Each number is 128 + 32 x the weight over its row's rms, rounded and kept within 0 to 255. Layers, rows and columns count from 0. Numbers have three digits each. The size before them is the row's rms in percent of the matrix's.

# q: layer 11 attention query, 128x96, rms 0.163, rows 0-63, columns 0-95
# k: layer 11 attention key, 128x96, rms 0.164, rows 0-63, columns 0-95
# v: layer 11 attention value, 128x96, rms 0.16, rows 0-4, columns 0-95
# o: layer 11 attention output (transposed), 128x96, rms 0.125, rows 0-4, columns 0-95
q0 074:143156150136091164113079139100176104109153144099065060153154147153150122134081097107109141134122132130113110076131138106169124145132099164066169156154114142129139136097126148197091080144105145154084162129139044149117125140041100108132140035138101161113143103138154140187147125188166118089
k0 086:136088096136086101149159139120122132162162132150138128101118139067122202130113105132225090137128184133145122104153114148107072101137207102146097065116112123108117144138126085138176160110148186116171127155123093045125122099199087163152050146100147124104089170120142124127113148147133093123
q1 074:159139176144072098104124151119094142100171150112124052092161176091071080130138116141123126174127109119129134164185126103093119122077162131033132096127103138134130182152132188180154177095141086105129162123157134094173128127066140152102113123123137112101055129085118113080150113140118067121
k1 091:097089186112172109164151055134143120072145133151163120219132130120197131100152133102129063082162119129160123112116134110119091124121107176098188111136133116115104157163178127119081098137074118128124174085139186104133139098207131103141129082132169171195119147105120109099160119101161143117
q2 071:117172189070065145153141108148133132174167134109102195136133148142107116079172131109147134139112130145115185146143090202202132116053131156128103113145184155084094106123121149127092107111124081110127157176125103111107119087093136138104075095125121196169058145128067112155164145127118132143
k2 090:070072093129119197091080128082130102111128098176155089124099186140147142209116107176131144144125136147099139111113150088135180120181124115102153116151149110168160094155122116142106171116163086070141109129171165164108119173149153099190128170106094106022132137130136129103111125169139103109
q3 087:120181152155145135097192079125123154125067099116151139149167133111130076107105154084186106162171131135086137150077162176176092168093100177129103089136088138093128090132122126200099148153151164115103118123103087093127142080136123190111110111129186145159087119138179169107138152191182150108
k3 081:085114064077109152100123106166154141116121145145100133174139133081115194140166082144103171106135124089130114114186127135185132174147102131115146175148174173141104116172118094109154127144086072102144112127119177148153082123137155068174088138169106102125133172151155043043128141153136122088
q4 088:120107111158151175112137124185110117058128108163126123171131084195106116161129138134084121162171153075097091146137149084152203170082123094162088107101120114117147133123124133076081101121187110156126119121140096163154123107138134172172159211153144193155130102103132201135098140122183113104
k4 092:148159126079066146172084093161161080152130144111119100097105105144085129143101070121145149113076140120121105120096124096118100148177144140141108150162136095146133127167156097054175121143109097154089145128119092162096149086108227123138107078153110069114122150150099172162134053056153119103
q5 086:131150099116127153159141072140085068155112093126079118133092092156120119114093103164118120123187137104106119130105149075153147095143104118174158162130188092143108079079121151169158115195097068121167086127150146153132133164102139146151091157153101083171114148168212097084071174172155110142
k5 102:061175079131098072142143107110141102109131190115070173175211128120078157095145129124139083118091172129188168137143139161179110138125147066072126091136100154127111110155179123134118063091169084167154116158128106120137110092154110090170125116149144128152136151125124143120113074082072120127
q6 095:088145094107178073143167105107125132128115163135148145143139139146161173127111146154130122160144099045147166109105190118093132156121115165062084108094141168162078100144095112139156148088122072148159088152156129086182119129210107122111087080184155099168171163156098086137097115110162081132
k6 098:174148167185156105119088120125168142182127181141161146161108121133106145111056109067134083117159114100090165107150146114130144087138100200155133167146144158121069172102108087181087181125102205126078156129131132108137093181114104118107175132134158132117131101117122111083121149211113099153
q7 085:117127164091089082114152178101120134092124106104117104070132210099130063104162121110156190092092135152207155110176089184164095112149123140127143158172122143121132135128162108102097116109120117161112115062119147117148178098123104110134182128121167175089144118107071135129222096132154145151
k7 094:066143164113100087108179166109104143136121107140127164086102185133146098159161108101145178151130102142176122156122149185146156080108107071117142144118158137114127147140112165179105146060148112108125150136088060067125172122127166099164133059127151095035106100138174129124129116121100195156
q8 095:161129142146103200116113091200122095116141135199081132158117182135169128151146125122122078091113103165130129089138067129141138077174084132173146106171119142084139097146121074110172113155090148080095111099144136100093142142141094082120122109121163071145120164053097141154155155140121194070
k8 104:145144115143146151153148157128078105097108118103165133157066142125136136217167140128184130125148166135172133144152161095078113111080136122145138123153073112199181145165125085149089127195151120133156095156148075145143118104096097105195134168079138138133155071133166096216100139105101107118
q9 093:106089132152169174118122076166158113148120069194143180149117069143147085096186121109147137105143153088087182107113168164109111150090120092156121125081143173125102166118145133102089122205118065156144189182140156084097116150141123171120104128090123129112131107126147042135111170161116124148
k9 098:168066106118153146127108114167091089171105129063105102119121087127115134154093112107111108077154189055152118102107082138157143104146168163167163143121095114110118103095121132125104108099093113116065123077217198135098076153148109169126137142126095115180069154111119168079109114176139110129
q10 095:113151202149135120132190122074125153100127116177125131123103152125123140113177078103135140091114165095137153096114031152098078176098154089093079127130093138063143164110119155183175162106141139119112170073141170139111126173115105117104162130099121111147173090105084128104219131139098149123
k10 101:145167124114118117140176096120084147171068105137111055194107115139137111147171099127112215088151102113152133123115151149142078126071119117123081199067076154100135082172152132129120141115103114096156101088158195087112108142126163133148141128117152125194104085136118080125184141105080127145
q11 097:179121126161164126146111100163082094157138106112061132157080092142085180104127144113132137116071101132090075107118139064138152102130130144124125020117160103099149124091116175130136072126113176196118128178166135166109123135114090083155079084163114104128127156055121149123151169090139140114
k11 097:086093101064156107135189164111129096105132128091121105122128142148119102173115084145085136178137210178114104168145092125167175062122079150117118072130161153176145138106184116163188165100154109177157155071136118151119169092094132093188127099109080137143141143134155111141081137120108136157
q12 089:115099116124118154142095129116174083110174100154082156166152083099184182074155113111118068128136157126093109092173114085163114155180142118118137068173152131107134132164153114176118095152149144094144179069184114115171071100164121155075116095116086147080097100117151070122108123159159139180
k12 104:143128123106156116127064156132162120151120153122114082129151085098146094099110063123127064173106130125119177075096140155120146107133115151144119146120074121139147130093140106107113121132159161115108106094141122056158077159160152149075047112214116113112107118170110136170052053179136090156
q13 092:203198075155131118089107160179119160159106108113147099165140176093210093104140116071130095120166140126157184120081117116120131130127089152092116118144146085132091156140122072122094112115195072139102168134132133118114052208131154132101148104170114147175118131124137087138122135130118161172
k13 100:121072126132113198114131109145120122148149124160149092145154143056172138045143107115112135132157073162144161132087129105127142145147088159110096116075103120092134146116106059114059122136144126084131106122141142113077026125110087083124172118154188135154162060127112117139120092171100128087
q14 099:117140151087121129073173178159175090122135065079159141141142157083192151117116107115088126115175133139185170055140110123174099187129117181171125111164127128107151155117117144127075138166129094063160161129093137146096108168078160126112149183136116115113156119100154073158082151114111180157
k14 097:094148131144110096135081122159131095147083138053086107126149096135145126084127170097086088112128141145133111099127138117127104052121119105158148187149185150104111147144151114155064112125067126068156120155131121104141084102140178139127091116143177155130069112151121102112145013208123141136
q15 102:098094129109110178145127080142108084121167139131139191186136098157156113131184111087162177121137149105130162102130163108102170134161103099156118108136128125127160066162153110087180097065152050098090093129120105101182154085102163058160118123159116140127144164101111114126168109127190126054
k15 096:139129101078109137142108111098039117143176137141158179119118126133110152148150096106138211108081104129158140094124179138103119145122164094124113165144117223154194099184158108139107154134114124072123161218156130132153164106157158169091082116114162117138174095098128151140089130094140149165
q16 097:129131137122136082102121115160114120085089106131173135190132135190070179087103095097144131183163148116137122126122104085126112088138136151121114094104064170084154121149114146193085076135163178136134129130138120157088173155137128070138108122105102150106136087078165108121022196165148126108
k16 110:119169123182102066139107132177138090137110158178159058108076135134059101150100086121152132134113097135133108194191114114128141105111059156136140138156116092095192125122098136119142110088155117176098124102149135107117209147151133093140132117087162065135151120073168102136090174139139180152
q17 110:128097071173087170138160089196178178147095199085103125104123117157101073158144136099149088144100082158120123098135118092127178123116116107128162146149111131165072115130134164075169123107112104106113153100128140065111183089159108043120137170107150087114074123088110139152097120137129105076
k17 107:126154102118148119044161104086129151133137138131166144052162129129186156147105149157102154137127112148142140169109126174150086171130177140105134134104117130132107144091145111107146162146100119091069128195093141087216114139088141161110215142161109102180097168186111089148083097161116146105
q18 096:128110157107100110140161161153171155157098108074102145102143107171152078123184139163149133114116134145151134092074184085078175148216141130167154107136174125178145164136096085080087144114139160120132112134108116175081110083146130063154124083127123146197137159076104151167084146121148105083
k18 107:061116120110163099107111119165098129143178134091079178092139100105147204120123122149097116099104088173118139115098141136119132118107177132218155131203157144100129139138150136128117129120151105189113132189101095129136168162144195188156165134110116147132191145161177079089148132169073141131
q19 104:101079176151190127144132141154068174182170098108154093159127135110129147199150153126179127103099134102134143128139096111084159192138067110178149144072165204104145042110118093142131121108110118149125154093139079137141154139129099079092115185118104123168141096115126107100117165104114170098
k19 105:083149155145162151165106114077179137161152121063119121065103102137081114144136174119125217129164144094117083129140108115063164122098098095133150127166107112124106149136140119178122115085117135077099142085201121150141137138108113133066174131119118120167127140113122069113048163096117050125
q20 098:138118114121197150129121153138080117159094096149069079165159119142152101099152120155086106105107093126147176108203174158120187131148108161113133154114130164060130147093168143169119146101133070163188110122107112077115132114138072120151077119165140057085166141131171124109160172105139071095
k20 098:188113130109122060149134138134062164154100144144092153146117126117131134134109130145154141167172116095179125089067115155148112084114115153161141153075157192125155111105107151199147099098123201130149102093110119145125099107108108138102172087127107080118200157165177054086101136176164086129
q21 100:138135104085131073183099132074172101098148108103157125166161134101142145167105081122040158133136105146122189107112187153178170150122181125162049131099109134145142130181149128137191148184070125143139116124174153158128154095147087151118154130151203093104154112182122144140133144151133112138
k21 099:178149072134092110175089124138153142103093093149113161171114042166129141195140189121143128147159148130111134120150151172125098142108187164126155048123143117121076100113119149139130192196095082123114131107111139123113186129109081114135114079130182118160133109136190182134176111148119083122
q22 096:164124131078200160140142096162077095103103119147067114092110140119122138124093162063103152159149095106080176160147136082148117161193180124079064122150126143125133149164117038116123179116124165129094152105142134119054139116115120138148142095183133136102100154076151159154114153088175102129
k22 101:137097113100095106174124098148070137189109112138109127124103082147102178136104104177171112182101103153114126113112166073126124110098138086107088105073026154092110159093124125072151086078093150169121116102160154120133133123057137104149199145143151105142125121174111164120158066131097114102
q23 111:097155115131148111110097096098138151156117091164086179129127124088120200092087130157083145075151126151103167171044119127106079139147144129148139126090109075114070168129135141138129155119129112117091162082130120115210141175109163122123114160192089118146091142067126154085150120060144059129
k23 102:097155151076115058090168102166158177128117120148100144082061115157163156160140105096162143130135104080086159119075147111108103125135132152061094143109104164117125167140118144149107138146158124097086181079145143078119092143127182079079148159135121136122114081102161165142157169062152199098
q24 089:107103121142102142160155108210153097168136071121136131112118118120101126097130150115120157157096119115108143104091098133150151112136148166087148102071117116175104203169135086177088085107073173129177109170160102154169198161149074197067174128142116128146129135138157157180160167103119111093
k24 091:113086081147168093105132199107139098088120100089129107084066104067079156077149173133073106144162093148095151115121127176092083141138166154113139090076089124117108135083120116144155137052099116173109112124123114110101079094125126102107110173085151113108151168143129197132134083083106087152
q25 097:098106122111190135153078169142124107052097092177093108159122091110178167113135164153126127166120102170144131133069156058114116126188141105166137080087110174124159115150194155167100126145123175134116099111144114115098110158097164137155190126081157105171119075111146192150138071132107135142
k25 098:069086113112091164164128127165107149136139062125120116112120131183124160142069112159152078141103117097097123098105154089101164111123092140187123113134131142097085096062147174131173114143143119166106136100141089086082145193133167114096079077059151085077081103070101087122100141091125116127
q26 104:131183160131149110110173139111181153150174141127120091149117111147128119181115108149061166100125151151152127189123134164107114154079150188087094137163141114118064084199108144148147196146111168160114147123127096108124098140120157138090202168135136154166167138131154119132027129175170118142
k26 100:166160133137106074101114066111137123129133112060083086146161125153068054130146192128190086111118103161162112149156169126072170154105145116111144109182153146123091170175110140098154129099075179091157133141150103090140116123100109115190131180133149147140075069152164131118177129118137143151
q27 098:149105094157199118157137126118141124151131138084169158140158158157185145139206124149080158154122102157132138120183089100127104093153108155115123075164170121113193098107156092165134144137113113066105168108172173100119179092107053173156133111145184137136149105088104123130133091183137062141
k27 091:152142115101194111117082116111127171111149135131181139134140098191165093109157104096169148136126140133068178107163169128143136125160083075125214053133096128183110071071132142130174106101143149117147125105149156110132170098096130138098125150152128083055177125142123101134152068173163115153
q28 102:122152100097132109133135078094105066125102116153102161141176187173175111151162131142125067129161173098140171154136152127115158162192103107096135206137109067111114179136172127122144103110173105117122131124174113136118217135130147137144132090117117097129087089112083101154088078103073174079
k28 103:187085152114084159182108164138115072149148187108137087108127138129206126173150139124132132152115143102137111143069110128126081138182158061124150125142165141188145093160110126112138173099106104129065181105170092100114101154099099145122146095120113067158165090138097150182121077131106194108
q29 107:102067110170137150147069111103107068133132119152168186094100102122184078129067163137157125149102083180104131158117140144202093134132161095134115069171136137073151155154127084134092100112151137111072131132100143113138219099120132182099127147129116101178135132128089137104114107103088087172
k29 101:158123119104162157201171170107142113104100122137137118068109149149179146115111092140161115144091056136034129180100125096172124109143116121097150116113110108154133153086139167121116071142112176088148123140086120202136145118100141103061125125200165101131081102094110158147120085077152157164
q30 100:157125122168135131088144100122176043194111119141141154092134190142083106115133113108098067124091132113130173041138089143082087122120146097152127028158131133123130111106147127146084113170125120167144119105143194122126162135192078108073140187105140104088149144124087130158124113144134154108
k30 097:158139151166164112103128151093161077120159155133128178114104149145186182080157164120125092177180178192127151109168098145157080082139166129060073152135106152114087091075200134154104163137127152160128111158153176146174120091131105127084116120104111122081093109129149091161125118143099127187
q31 092:144090169166124093130124135046156104172139108156108127146160103104049100162155126113132129153155129097135026155106139097106159103106104092095132116115187121119096112143096068105155083096100074135114161070137134100115174154179120139155112139062107130109087124071118101145157155148188150118
k31 100:142171146121157129095132098081153092117095101119158141107162101020135110163137112094091166124101147075145126173121137169135129106131180082078106094122116207192149133070141100137118114123155148134113175059147129166144199114181095134160169137117110098146111076127099123164100148132161154149
q32 081:038088103117157164132163141123145159080133094159086155122080128098158124141162140101124141111129127144103070182092126092096126190134140031150151122160201096134182115181153174162103104099151099113121127100109121164063119094156113130146120115100095168084125155100105114141067100122101117145
k32 071:169137126159163043118164199160134163125060127136147150119136109118131101103110161138174129231160167145111177129149136205124117096082094132112126137148052171081144126117153087157161117130131115094135109112114081153106164099119098147115116163106156110158164067167118135130121149188110129098
q33 083:064118132087131100136130134134139121100100134152139152095129123131141118105082168133132165108177177111083107125164061155106155077153077172121099094110126144116096132149146154186154101052117143181178134068105140150101172111133116061171151190182090128123099145099143134116184085163189121098
k33 086:197116128106124127089143146138139162156088147108127126177058127126135113141138132126124152162116154146121096128103109198106129146064183140155126142111131051192131113101085148070118169146173132082076146109147108116114096064115159125096070105076194077133099175099050124117136136120109140111
q34 084:173118121144074129168095123130139128189151111125041125164157087136048129094147177182061162136166149128151126157138131141131168113094080101118137170124169123132119123114069106138199091118149078154084093145153135114095085110128130136029130115148126114107112126148107137145117160105085083089
k34 081:137119146104158065133164105145169175150171092113159173151079155121169086137145147133137152144124096159146160089153100139103106161125120123141142065133085149083117114147151179105084155116095152108164119078178133060106148172202061106108084156096142142167152116125100083093090058115114101162
q35 100:034147158098106011111143123092112153176144110089131141105104166105109138130084147077136104122125141153126173122107097137159121115053170074083138067149159130164113147150152111160082106103113133109155106101154158100097132149153161115083140114107160143108142156122070177185108083125135129157
k35 091:201049177174122198098136144134132137141055110138111109130133119163115111151164173149166147067090124129116122196111138113085121133118164182180149088138088110139141137158070175138079167127102174115133145151166165127160058144141119159143157098116142130122125074085153114087122175152156132131
q36 096:078179091161137075091192121103124121118109144075166105122087150085092161140101114130117089125095126087136125113135102181168099121168134196149131107139138170122078181151105134156135156039083168097114143086184121134187124133172137125076122163159107093143192112094133103103170117136137167116
k36 087:141070116106062094121107126131137081113168113174083120142176191072143092147112118098066157120133136096102136096142111102096145154102145134150122125177131099143205107153154092075131117181117147100161096171134193177081082126106123163133104188126179142097154132122152123180121139137111052121
q37 083:134101183156145200059149087081118173078065145120107086110087158125194096111117173109150144110133134150111165111124125127142143084152130117069085129144097124136114127156102128134093144122082202095123157171161112152158130191150089116112156159121105163117114069121162193086138174145178110126
k37 086:131122133101078123126109122141112124187126124094110173192174084134132113230195168110105182161134128065144075132150126123104111138081109086186152079134124084161141094155107167138115145064107105119148084130155110144112124061096106136171145082096153106111156072140114116156116114107090164127
q38 098:203171065132143114160193155133115133170129131150088136112136131149146135099188124101114161127099096143156112090098110127127152164104128129142151146138092093131165107143134121135145114098148090101104078215152158098130065135121206131166084106141131149131162143158171152141052103051168174083
k38 097:061147156101105123061115111123187115104151086103149144143118146065194154122138124078129114139116155166073156126111125118153113149110065144143120131056183161104093108052117141131135124093112171185143176082108112116131087126172096073104136111104125144163177158137097077115176125154145164166
q39 091:125027070161140115144113143132128140142182151172114112123098121115086138138181138154175133140111111124083172156115097129120110116127116116143144133155127086174114138137078123171089070157101132108142093080060124108118164132131121097152193119083117191100106087189109030143135116177128140165
k39 080:113149109110112143146157134104105130160160159107113125141146108157085127129137009111174078135077127103163175090168141094168119144113115089067122110107129161115112051145148106156187117176162086184086108099114136129098161125148154152138126164187141168103176132114123165122145133087058110168
q40 090:109122152158130110126102116087149137128181105167131085068127147083093069094124104129158110103108063183133149109087125066167097088139174093131196116168093141113116099144126158162145100090137153154107127084109124124136198121129062111132163136109056135087088131108130178087139147187169097091
k40 091:115118122085104139091152168130083099111132141134149147148093102159112138131096146176124179129173090135072128192155181202104125127099115145140129086119057189128191162143140149106168150125133168100100088151158102092110144130109141148120136084070105081132084048112182141110095166147134168180
q41 112:110109110150091123095110080144112148131147162115080137139149120174125118123125111112159135136122098122095133115117152141146115202068080059073127153117130149093111129159091086125171090176115132151106111169166167162167096103090076079064106096189080220183152136159100184102124128123111113120
k41 101:086096158091149089127130149162199165126092069149170104132168159112112182139188101177142081102128159172090127119162108178085125193104103170130105140121145086125120155104050181056130135144108149096116099117109132155077105106143127115104111103146139163164132197132131107108111140180157095147
q42 090:116080155150177125138093114100157189147114120136172161115117161130172087132147088108146084203136092136138163149115099069092173130117123101109135165127089131180072173136132125163115114048088141143120135148112156147194128095132109130110102171060137115198144151109110135126109078104049165114
k42 102:132171184139109139135084108126113135143192087133123112108171165127171125102116101128118151151148086156051137145130049142122107140172112163132092135157165141176058165157143151171151120192128140165152113119198157159155153196161099126120197140103117105166174134111183151102159104128118084145
q43 084:125102199035134104094212132142112109109119141084129172209118158116126141128128137085107145106135131105138220112108151175152120091113114136175117123078088175108133082122152127187115120099162135110109151118106108097171211123090147119146111162130072123155161133088084140145125148124124144094
k43 096:111132149076074138138188166132088164121138133101097145137127118125087115138179096114175188099097122092129079146106091067096066095082090138159137113138143179064095141153146159180104133150133165084050127146146123113141171127115088084148116086103171091084162068120137141123141113168092157142
q44 108:164161126098117164194119063182089147151084170060080124174129109120118192137113140169051159123150118079090144107116102175108107171102143141118051123111162156109043088104163085143154092135131118106116143127159155135117135133131116154156150125156169129143116157114133165053155146146111109137
k44 097:177178097122102087110156153157143178107116121110232137126105101165070159159164180047107114147109134098159089146140123060121131185137151149140169128142130130109117128125081109106149107061127129106122095105116086093152108135122185133067084063127136142118146118168125166111175125151117116180
q45 095:099122122098150130081058107074109129123106184114100144106137154148159209170074128152161126049104105092133131134094159157158134136126099133186214164122120179105113144080072158112130133113108126076082161144092140144188124192119112142129157153104096103160120139117135092111120111181119129079
k45 110:087170112102192150143134135131154136160123167104167098174119139145119125126108126115143138112164133081116120155136144203121168114088101148085128128131139146166127149072104165109123104136206145075118177161072122075085131159101066114127121099167161163057114134115147146164108176214161180160
q46 099:149100098189142188169084058149103136087090149119142129087109068167128188141101139145144136176142110090132099137046152117083123165151195072123145124102123111117151162106070123084111117145131108134148164114106110136129073119155095112189180092104099081089113102126134127101137107087124165081
k46 104:099161160146109170167075095128147098170106119119129083103144066144174151097130089134057141193076099067104161105122104120158139156118130148147122148043141128129095163121182109073127107150104111130167163145109131138093099123165190136082199155124109090134148119097186165148131095138080106132
q47 089:112118123069061097135120121126100198105155160118150098151170109118072179128145127167106110156135162161181167171126097032135183132101109133085115177116112121108104104065126115135138136140153106148087101082087141106115150178148088159136189079080118096108133121136164128121205136151128095113
k47 098:220090106156133118135101164085127166133133146171142141169174119097101154094132120100145159131172100066160160134146151168110087186144088102117166156084106150126089133150088135144150072084106088089087163143140113081110175220138141125103119156137144159162194112072125096106130125115146105102
q48 095:177137113128121148165097132119106118111171077152141117132165128121100103146093106219198171116123110190071174116167134115149084110177134137081173167064114142133119098131123143117126097130138136202099156101098066070125195135115082105101075085091122158158160111126132140100144110101156151144
k48 097:144130104178128089142143107045157149105122102144105150134180119123129152112099081120152133156150110097152147072090083113139152181101180087119152089094130094130145172229083099128128081213145133123147175064123117143126116138104128166107115113110092164169169115133110166126073099127122085170
q49 093:168146090070139125153150132147111174124136110106133114137116183131081081148100168114125080197104124152128140138093123197121118144204124184133154102090133120176136162160174041139175155121163152118128090070131148162123100089199146091134160159159117152165154110086127116118132088162132084170
k49 099:111123131091138115102141111132096202098143076101099065105116132095134155117116137127161116112149156161096165083168173082081120141108120083149192118157093110017123076159117124153138126091138113126079146159116070137096103085115106103124119081128113114202145079123090142141191126138140135181
q50 099:160063124108131112145144157149134086157147162104157157121126117149089109123157097105159137124160104129100147195151112195146125194167137087147153147074165122143153105125195105098142132187154168105141127138085149098136132065078089130099058147131164090147158137170164121141074086063123065146
k50 094:131140102104120102138127134175119101162152060167165196090104130099120156126170124159177155114116130144084158132124083107113113215131112069130169074134171152078109107208100159088095068133072165119110124138073185132129144142124105070139150143131091119123131136148139122113145164104192082145
q51 105:104170116076115092068106175159133084127144107124135087093203099084078137178154071139137147062110122164140158151099092142156066122147096113135114196178106145140199133122122151138096127089068136152159145139148151155119137094146180089123147124090105074103099109097094089155095107141145095148
k51 104:116107121135147074090052161155117096123112135111151115150189084148077167136150121129128123075229142092147110127107076136105103131104127070103137121206080083134117138106138206086145150152128098099184138121080153150139096146122104169128107143152090132115101115060106173110086111142139099108
q52 093:118117164166114163141126122110181181054112119193159058088066147171195110139117115158103094151078156149136110113156066185121139197094102099125184139096151142130144136130129136166081097185111181164118102106126157118114064114098135128135123095154115136099103124126147099141151120101194133125
k52 096:150075123127138139142170119150162144128119101116094079123093136177100124166071115128123063080112153169101107091218086171079134165171109154120066124107127156117166143163138109110116091129130112098110060123122110135092138116091136158145070156128032092167127116090118059127139139110150088155
q53 102:130153150126137115165111103096152185157188126126118148054096133123073083119137113097183115148119126118172150137183143142111128100152144076197115126068112147059072096112123126113149134154171105143245115118115135126069113163117146132109109085121159165152111168103137108102101108176150080148
k53 101:129137151080139116083174118077105127141123143168159123089166131209115156129127152076122133113145156116165199073162116165120193083183141101183131114135146143143148143094079142179095104137088133162144105091156127171071138149108113140126175114122087198133046144165138118098129145156162163149
q54 100:109109052103116183095108158101151132156080097112110047122186179154170165081110120115134129143125141089138111169178117146130109158089187138114150053111098115184133094158072153127089166144137123107160145106100182148173171197138144095126123111142113134138177087104099092146122150167107141114
k54 099:112124113146083107152140125076080115113158140130131083059160156126138087172131168140174138109116151115119107121209097145088158050084110115059148116095171104143143122129083135103089131127139089131147176111095101101144115100189135097099106137158158089072147146076124069142193077161111157104
q55 106:099130096136091155129149160146127157102116188114122140114074141110056091130137129105100089070145114106178124093155128074111129137137182114188145160122120065090115125138163130164080155104154087101113144058171131190096138159162134089149132084152122127112126130212130110163105198181116175135
k55 105:098112097105159134121132151119108075145169208108088123171142112114121102128101100148155140144121170150133165099148106084145149123123165149105135134131142076117144072148164113203129124146126130085083147111155167123111211178150177161131121171125168121145048160145168156155106121239102144105
q56 091:120177053150080095071157120137086190095128166116152158107159153112165114178097138128129112080182074103127102129160117094093093114213171076128178113112148148121127119130154067112131137117117132133114142115120136098145055072071104095124104129099149137145173084146117132113146088189126112084
k56 093:067170132041129144113149150107145142139169153208134105086147109148192117096068081098155102073117178131143127153134166129069123165081126152155147111149159138107143083164133179101129115148152176131178113149127183097125132154129154100155188116115148110108147090132085105130089135183092079146
q57 099:110122053069134119106119147163119175077150103131094091119113133173064131123109142131123165065100162118126150100113134083127096078122176171165075123146091147136117134090111094132134154057110125098063073144127175105146040144139144164125116172079133111152155115122080157082127084102152095121
k57 096:119155161105076071112134121107072197090125087172085100188149144147147164105138162112164146133138118154162148119057163089167146146104127155105153131154093094069157110116126184128090121146162110145137083164182153126149074144189142209149158167135174155105114159065131123120127136114114103112
q58 096:138130162092139131091130130055082204122119119156127084105136161114150109100084079098132090130087110128088114088146172059134179160127142097105133095106181101111116112167099126146134118077113081107178165143164188121119091073121124162136175119117069132135131143116083225160109140123102152151
k58 096:097115160112071154130133116084140131111070154112117105119147103117133099170076095111066104198099122186138061145107155111087120086147094097147101150108073153126118142145136209127130172195196152131132112152173135146099195114167125152139177077184177112134159167155133114129154132124138134142
q59 099:163148176087122194117156107113109183125135168132096148058146101125171165208134104129154193193102155150165120134141090144126118139151117118178092122090123118138117166074189118075146111106060121115135098136093101149139130103142090135151089187125178139177146085118152113115162133192135125159
k59 101:099116126100147088108160081102122248160116155122137145112187136113136161159146133100087155172124137071111062104160061138130123128110136141181113131130158103175148101123110155012130142119094140113143079138165060139114128110123143102150149160110093154114112105118147111150182169133121089144
q60 096:089139061156098104133101136089132146115182106167127155172142081121166181157151185094156143152148134095112136114125164139183130155151142164104163122116126121077099182075176095133073135182149145132089125089152129121133153067131101125064082128125166126130089175123071171141193140102193137120
k60 096:161105149154141105154161097139115151070126140161090157089114095074159105111103111140145085126129137078056148125146143097140105147155135125116132088133111116120117093063033080147011157153124129146125089102073138119166146209090150156112136146111130120101141122142147138131100136082163073096
q61 098:129081073091147203119150124118138097117186165150149169139147130145110137104099102122079091180183096143161138103160117080071163139140107188089083135138144117139133125103180091092168108093124159141163110124098136175192133132134118076110080108077101096136069190138100139090169087100136118107
k61 099:127119111104129133151097122124089169137168092166144132131141102068146101104148110119145109206145128174092184099131104139130070111168074159102115161168160236089142193158158120081119154142154140130111178124112086120193130158177079115137137108091078145139164157149070159114095128143124119150
q62 094:181119165134116140130117198126083173165099116143079148172182067108142126147095134137169200152121116172063110149094118120128032116147111148177139128194119137149118122152099156132184139140163106119083151146120163152111144077093089108090146105132153200100173126117074125147137097136109132147
k62 094:116125108159124123088086078094146204153109120144136111125161166120132141132151076137168096085124069129083067111123147110139060151064141112120111101142127091109126050189100110128141122168096113127183166142097160169131152099115152149056180089160105184103111085140135131091136139067138159127
q63 100:120094132147146169128142111112152172110119107155130180149107170140045190191163113120157103140148069118098174171114103166118111150157158177148084127127181164152100111168082109153134136078150172150105158143154168130108052168183130149139144109111105101076146077141143130120180155152063141110
k63 096:092123116145105145089097196171148161120133182179119101080104147099110122132157096113156058124135153096121076149162146123147188091085149144134174137029169113124045146124184137140150108156149149101116121088216126138167105122144109154169158143115119174166123106143128131142160142099171130131
v0 102:150148153143157084087124155130157157109168099071129186060148142150130108109114193159131093151154178185187133142123111072131165135130176102130080117100132155149165117132157099112142153128114105181110123124130152170092136120093161104105182115098163174187159120108165187182090109184131172172
o0 099:092174145104056169110115104112119108127095150194129086147139109108166102161146094118143129110091135090082133093108125107170134090130072113156137169123130117140068146108138144101128098067132149103131118119204121117106133151179104170151102090152063153090110073149105122151181213102080073101
v1 092:111111155066154195105097071151162100084070139124160173124129076141111155130173207167098136150178163156094135133213108116111119117127079114097109079127138149134122091164149138109130183073116102166142135124107107151172117124104158109147161127127195124117082095118147200123161173146131110129
o1 088:121157161120067070200114114113142181115148104132056076166082155139110128109149109177141126068125115081108119133131196146151109129127155171091142150083134137140112104043095151159091079097131135112063138090189165077106156140156140145098118085101104129115145147158170132124146131148109163173
v2 106:102168126153130133089195095119091148158120104101118119142148138171117158161110172138143132157201144136092111120096142080069141104109120106147092149164183100111135210145109049176140094114145139148215126080118132087147157156140144133092113110172165075122180199144110097138098128121103133096
o2 111:135104120157113131149142156153141073100109165101161144131134119108141100145168134113099119142032171079114166120139049162132095159133091146104102059092099171092092108141099203112136175164133107070072138146140150188151067096116158170104142134097148177112098163139139087129112158146159100153
v3 105:129150146168128142133090145090112103095113155142104117112095106110139124157113130085179146079185050171100113105137124137148109140098130171193111093063111183127134173035144092110139140123107126127109169149117165137120102119087108115195140138128134104191109089154083150094152154143155072045
o3 101:133122137152143156145082157159131152126123109124096137114170152135146167071134106117092139185104185082138107157121102126086168073148176099091168124158108126139142085081111133145067095149105132088197084134169043124131111166134128160065162141117171146123129120093116049122091075126061117115
v4 125:092187154186160148091155139059136112142097166155120122168164130122142104129180094176164076108086130191154133147154121125112163099127096131181102206170109094140156090125206145133164137110147070160111149130179145109126125089167122095135103160124144140213093150093134137111079133146132156116
o4 122:149119119122132125123101136185076162156133156159086143120112189165124123126059186107150061157127108073113148155107146172136179106134116128121127081101154173059094119075110091173145149168117137138086095179128118126126145148085151177098128124164102125159105127066169124178131184126101051146